From a checkpoint of a small transformer trained on Wikipedia: width 96.
Each number is 50 + 15 x the weight over its row's rms, rounded and kept within 0 to 99. Layers, rows and columns count from 0. The size before them is the row's rms in percent of the matrix's.

# layer 4 MLP gate, 256x96, rms 0.209, rows 126-137, columns 0-95
096:34 64 44 30 52 54 34 25 59 50 50 67 48 41 42 46 51 66 48 57 33 54 60 45 50 56 57 70 46 38 64 48 57 76 69 60 62 48 33 73 66 67 26 50 63 94 37 42 69 33 37 40 29 22 49 77 31 64 32 60 37 32 36 34 20 72 65 40 57 61 47 69 52 41 55 40 45 65 57 43 40 51 39 37 49 32 27 80 35 35 42 62 21 67 61 27
101:61 48 69 59 72 38 52 18 55 43 43 37 51 46 67 68 26 36 36 52 51 48 48 49 53 59 62 47 40 47 47 64 36 70 48 76 17 29 35 68 60 28 30 65 33 60 65 48 32 47 50 28 92 42 58 41 37 43 60 66 79 66 52 54 66 51 33 83 68 74 30 35 68 65 46 41 60 55 41 62 41 42 55 54 26 68 62 48 57 47 47 68 77 70 70 47
104:58 49 27 41 71 61 46 52 38 44 65 19 31 38 70 77 65 49 58 66 55 37 46 64 56 46 52 71 75 53 51 56 21 29 40 48 29 35 75 83 64 54 40 49 53 42 70 55 31 41 81 57 49 19 39 49 38 59 43 42 34 66 37 73 51 50 55 61 41 52 60 55 48 46 69 56 61 33 73 52 54 79 62 60 75 63 38 46 59 35 36 28 70 85 49 61
110:48 75 54 60 43 53 66 55 71 64 59 77 26 35 74 38 63 47 65 40 31 53 45 37 38 47 60 40 47 74 72 70 72 75 55 32 66 42 58 39 63 59 38 38 60 73 44 44 70 31 53 47 45 55 46 85 51 59 65 55 59 42 32 38 40 73 64 42 72 31 50 79 66 65 33 52 52 36 59 76 48 46 42 66 34 40 66 34 68 36 36 43 20 40 77 73
087:57 50 44 76 43 55 41 69 71 64 41 37 38 59 33 51 80 52 36 68 83 72 60 59 47 23 40 48 59 55 47 57 54 31 75 47 42 28 75 51 58 46 42 64 51 46 57 37 48 47 56 62 42 56 37 36 44 50 69 72 58 44 25 71 42 54 73 66 28 64 34 52 16 51 49 60 45 45 53 46 61 10 70 59 43 61 56 67 46 49 29 33 44 11 29 27
108:66 51 41 61 57 51 61 39 56 62 51 50 78 43 61 59 51 71 55 60 53 40 82 65 33 71 55 71 37 81 68 72 51 55 64 65 52 22 33 64 42 38 46 55 59 41 46 59 54 50 54 53 52 31 23 32 71 50 43 45 37 63 36 37 41 31 71 32 32 60 16 50 46 38 60 39 53 49 65 57 58 80 48 05 34 71 45 79 34 55 41 63 64 72 39 34
081:50 53 80 62 32 35 39 42 72 60 62 45 28 33 54 30 44 58 55 79 57 63 48 71 52 32 59 61 69 74 54 70 67 73 65 34 71 53 71 73 25 54 54 36 50 34 45 65 43 42 61 30 46 14 25 42 48 42 48 30 58 34 72 57 45 66 43 35 63 62 48 43 59 33 63 80 83 57 45 67 66 79 36 61 37 33 47 40 43 45 54 53 39 40 55 60
116:55 65 49 67 43 60 47 28 59 79 62 44 66 52 19 72 46 78 52 68 92 74 28 56 54 83 62 62 48 40 58 52 30 43 70 57 68 64 39 54 52 50 32 56 64 41 67 44 45 56 37 26 53 23 38 51 24 53 41 61 61 38 56 46 52 50 38 21 51 43 61 79 47 58 47 54 45 31 57 46 37 29 57 65 24 37 49 46 55 43 29 78 44 78 42 66
104:42 70 40 76 41 30 55 36 63 48 48 66 36 54 40 17 54 56 35 52 69 53 42 76 44 61 33 55 58 69 63 67 68 36 58 60 71 48 56 43 54 29 71 36 58 64 60 17 37 70 45 45 53 19 31 58 54 74 29 43 59 47 53 63 42 71 33 85 50 25 44 32 38 54 58 60 44 67 58 54 54 72 45 31 50 42 30 75 69 52 79 58 56 48 78 63
098:48 48 49 19 70 57 48 35 60 55 69 37 52 41 67 67 40 44 55 41 57 54 26 33 13 51 72 54 57 42 35 25 68 24 59 32 68 51 37 70 62 62 57 24 51 38 79 56 63 42 61 62 57 51 70 31 92 83 50 50 60 67 54 54 52 46 53 30 32 75 71 72 54 48 35 48 54 53 50 26 61 48 39 58 60 66 51 63 58 51 25 32 44 47 67 32
097:46 40 72 51 44 55 76 44 67 71 43 68 41 67 33 53 49 76 56 61 62 47 73 30 61 49 75 44 48 39 50 67 51 30 53 48 50 48 36 46 50 78 40 32 48 70 48 39 60 20 59 57 80 42 23 62 31 44 47 43 12 48 61 36 68 54 55 60 49 33 32 54 57 58 56 40 48 84 77 60 55 62 58 50 58 01 59 49 78 49 60 60 67 47 44 33
115:63 48 60 59 43 46 56 41 58 56 79 71 37 21 37 32 24 67 36 61 39 75 68 64 51 22 63 45 24 70 73 45 50 67 69 55 71 35 38 71 54 61 71 55 43 40 36 38 51 41 37 61 53 51 46 45 38 41 43 37 65 66 24 37 49 59 39 43 46 40 44 66 46 34 54 35 65 64 34 76 58 29 27 41 76 63 21 72 33 41 66 55 73 67 48 71
# layer 4 MLP up, 256x96, rms 0.218, rows 126-136, columns 0-95
104:51 44 16 72 25 21 58 40 28 52 33 40 56 30 46 48 25 52 75 63 59 46 50 71 41 42 33 59 30 68 47 60 10 42 42 38 51 44 33 71 34 39 49 79 47 42 56 51 38 47 57 55 53 60 35 79 67 31 43 44 41 20 32 36 66 43 53 59 30 64 58 64 40 35 63 61 72 62 72 42 52 27 61 51 61 72 46 67 52 27 60 63 47 53 65 72
099:56 66 58 56 63 49 66 47 64 50 37 23 38 48 46 56 47 31 42 51 73 54 78 54 46 27 46 37 47 66 32 41 51 29 38 33 41 53 72 48 69 58 62 24 72 59 60 50 50 50 13 64 40 70 42 60 74 44 54 59 40 64 46 70 83 55 29 68 50 47 46 74 44 39 70 49 58 17 22 68 57 36 77 81 54 77 47 43 25 59 56 56 69 48 60 39
111:70 57 58 58 72 47 43 64 41 27 30 74 43 39 52 65 43 32 34 21 58 41 83 63 45 46 40 33 47 83 21 60 66 70 50 31 56 70 28 40 53 71 36 57 61 57 61 63 57 27 51 69 42 60 92 45 21 54 46 74 40 53 51 58 45 62 23 53 63 44 39 64 40 46 49 39 46 42 40 29 54 56 64 34 45 50 65 62 55 49 47 27 49 19 55 25
113:58 34 44 50 53 54 26 59 52 49 52 42 70 44 59 18 73 54 49 38 31 64 40 51 56 42 57 57 75 51 57 54 61 52 45 51 49 64 64 50 59 45 38 36 45 70 57 55 40 62 43 75 80 42 60 34 68 44 67 43 52 60 42 54 30 35 32 48 80 20 43 65 32 63 43 08 50 38 57 56 67 45 72 33 88 27 35 41 49 60 45 41 74 52 90 76
080:42 48 64 50 58 35 61 48 52 44 27 32 28 65 80 40 47 61 87 43 53 34 69 46 51 36 67 68 67 66 59 31 40 56 42 41 82 55 20 67 33 34 64 44 58 65 54 28 39 57 34 41 30 46 69 56 73 48 66 22 59 63 44 52 78 43 53 33 79 35 46 38 58 33 57 61 71 62 40 54 36 62 46 53 24 69 59 51 40 22 47 61 26 45 44 34
105:42 52 36 47 56 60 35 66 47 68 58 50 53 71 61 44 55 75 75 62 52 38 69 67 45 25 23 42 49 47 61 52 55 63 44 57 38 74 49 41 29 89 42 81 68 57 14 54 48 67 42 58 19 63 32 84 51 24 30 53 65 75 48 65 43 51 52 62 59 44 25 49 40 58 66 49 46 49 49 66 62 52 31 25 45 55 46 58 52 66 33 50 45 70 17 58
088:49 79 79 58 53 49 30 43 57 82 42 44 60 48 28 72 34 73 51 34 71 31 43 39 26 27 82 71 36 63 55 34 70 76 34 51 48 73 39 49 27 56 41 47 46 30 47 56 52 50 66 43 40 47 32 54 64 59 75 38 72 21 56 65 48 62 35 40 31 50 77 41 72 56 69 47 65 42 38 43 59 64 78 63 52 32 54 46 70 41 50 46 56 46 67 47
115:72 67 37 52 58 72 36 55 67 44 31 56 63 68 44 65 84 59 53 61 60 44 54 52 56 52 39 62 62 78 35 34 32 51 65 59 41 59 53 34 79 39 42 61 65 41 30 46 64 50 34 51 80 49 51 49 32 38 22 52 51 75 47 53 43 57 49 50 49 57 53 47 75 49 52 29 77 65 56 90 71 29 28 65 28 34 47 33 73 28 44 37 27 20 56 43
103:64 35 72 66 58 62 32 40 61 35 64 68 49 72 22 24 70 64 49 71 64 63 66 55 39 47 56 48 65 46 35 44 51 71 56 10 65 63 55 60 50 43 57 65 59 42 35 72 51 51 29 57 34 37 44 70 23 70 45 60 44 42 73 55 36 61 54 66 76 29 60 55 45 43 51 78 58 76 62 61 68 33 35 49 37 23 79 56 37 64 51 55 56 52 76 40
096:58 50 60 49 53 38 38 36 63 75 50 76 69 31 79 51 59 54 55 42 53 41 53 19 66 61 73 49 79 62 32 55 33 43 25 46 40 40 37 57 16 45 32 70 38 79 46 57 55 40 09 49 57 65 41 52 22 81 63 58 49 42 54 41 54 56 63 45 68 34 79 45 44 33 64 59 45 26 33 54 30 51 23 35 51 53 47 58 61 52 27 53 38 52 54 34
102:59 70 38 53 45 64 46 58 72 55 56 57 64 17 75 53 50 31 48 65 46 45 62 51 40 57 53 60 60 51 55 66 55 86 18 23 59 69 58 25 79 44 63 30 46 64 37 39 57 76 43 47 56 38 55 36 72 64 44 55 77 73 34 55 88 39 54 42 57 43 40 64 57 58 62 33 79 60 45 58 44 39 54 25 36 51 26 52 53 55 28 30 61 32 44 75
# layer 4 MLP down (transposed), 256x96, rms 0.21, rows 126-136, columns 0-95
104:46 44 52 56 56 54 47 50 65 50 46 39 40 23 45 20 62 42 20 53 50 41 65 48 57 25 58 62 57 47 54 69 31 45 76 39 70 65 47 35 40 45 62 55 64 56 65 30 67 61 52 61 60 43 80 48 44 69 42 49 51 38 44 38 46 62 59 63 58 71 50 60 22 26 50 48 35 36 69 51 26 24 42 46 61 62 00 58 28 33 40 50 56 44 85 23
098:38 53 90 67 63 38 41 56 49 40 51 51 70 73 37 45 64 60 57 88 77 23 68 63 42 51 58 31 31 25 12 35 56 51 30 48 83 67 53 55 34 49 37 78 56 40 55 44 43 68 46 39 55 48 59 55 33 51 52 42 73 30 64 59 37 53 77 60 50 58 46 29 54 60 35 20 52 50 68 52 70 39 62 67 39 52 31 55 68 45 44 63 47 43 30 46
101:55 60 60 40 42 48 39 47 41 53 45 31 33 54 65 64 59 60 55 62 34 77 28 48 42 58 36 46 47 41 51 52 47 19 37 34 67 62 53 58 52 54 72 36 42 54 32 82 64 45 36 35 48 29 29 54 30 69 32 51 28 55 67 57 41 48 59 31 28 31 58 33 30 70 46 82 36 42 05 72 47 89 50 58 70 41 63 73 53 48 48 62 72 59 56 34
111:57 63 69 43 32 57 53 78 45 45 61 71 68 36 50 56 44 26 53 48 43 45 36 61 73 69 54 71 65 66 67 39 50 58 40 28 34 69 40 62 56 79 76 20 56 70 39 50 47 60 45 68 63 38 74 13 47 56 63 47 49 46 68 31 39 41 45 68 64 64 35 83 33 44 75 22 44 43 74 30 55 48 65 51 42 62 32 48 31 75 41 55 46 34 56 46
092:55 55 48 23 33 53 56 35 77 09 61 47 36 77 42 66 38 48 53 61 29 75 31 37 71 76 59 39 45 65 41 55 35 85 60 45 53 47 36 58 59 12 50 48 47 46 66 62 46 42 55 56 39 77 60 40 66 53 21 56 58 44 41 51 59 61 28 56 46 45 51 87 63 53 50 62 40 75 81 35 52 55 63 59 41 47 42 43 53 63 58 65 72 34 54 72
114:32 46 48 19 56 41 40 53 57 31 45 41 60 82 59 32 32 44 65 36 44 45 37 45 22 24 65 60 55 33 42 48 69 35 58 41 26 65 64 45 57 99 43 33 55 64 65 57 67 53 49 51 40 80 47 50 54 28 40 45 45 54 66 52 23 67 39 56 42 47 64 61 50 42 28 36 56 24 51 25 24 29 32 47 31 31 43 48 57 57 44 40 64 18 52 60
087:42 29 61 48 52 34 39 36 16 28 53 50 60 65 63 39 48 60 54 63 51 49 24 63 58 43 29 66 53 52 42 78 41 54 49 15 60 46 29 52 62 80 28 59 52 58 63 79 62 74 81 57 49 42 48 72 52 55 70 51 53 71 57 35 61 47 54 57 55 68 56 20 24 61 49 61 58 04 32 52 48 35 21 46 37 72 53 42 56 39 53 43 42 47 51 67
117:46 50 54 26 56 65 47 37 42 24 43 70 45 70 83 44 50 53 50 76 63 45 55 63 44 68 55 52 74 44 72 35 37 59 41 49 50 51 42 79 44 43 53 56 74 50 83 40 59 52 57 49 73 30 56 53 47 30 21 59 44 73 43 85 24 47 47 52 48 36 55 10 71 51 45 57 53 29 45 72 45 50 56 41 45 64 66 40 45 60 47 26 23 74 74 68
101:32 28 35 38 62 39 65 47 73 39 45 55 28 35 30 73 44 52 62 56 48 55 40 36 38 42 19 64 57 30 63 63 23 40 65 28 40 52 81 51 49 54 37 48 41 54 15 82 52 64 42 57 64 49 72 62 75 48 74 29 61 75 53 46 63 62 68 38 40 61 59 28 38 45 79 54 47 55 69 38 35 55 51 16 55 45 47 42 64 30 72 48 56 55 34 37
093:43 45 47 37 32 41 45 43 61 32 66 46 64 70 84 46 32 58 29 23 38 39 68 51 62 44 39 51 64 33 75 47 66 39 56 48 65 65 53 55 55 48 74 72 65 44 58 44 90 30 64 64 66 28 45 25 66 46 52 67 61 44 42 50 56 66 45 49 18 33 42 76 44 66 37 51 18 59 29 57 40 61 46 60 45 65 33 67 26 48 43 29 65 78 67 48
097:54 50 64 45 65 59 36 57 44 26 69 51 35 87 28 44 40 48 76 62 53 54 35 60 32 51 30 57 23 48 49 21 67 50 68 49 53 25 50 69 39 58 29 49 45 40 56 69 49 68 58 43 26 47 82 39 60 44 62 52 56 42 38 63 25 46 59 21 37 49 71 40 39 42 38 59 53 30 27 33 47 79 50 61 41 69 10 38 26 43 47 47 49 47 75 67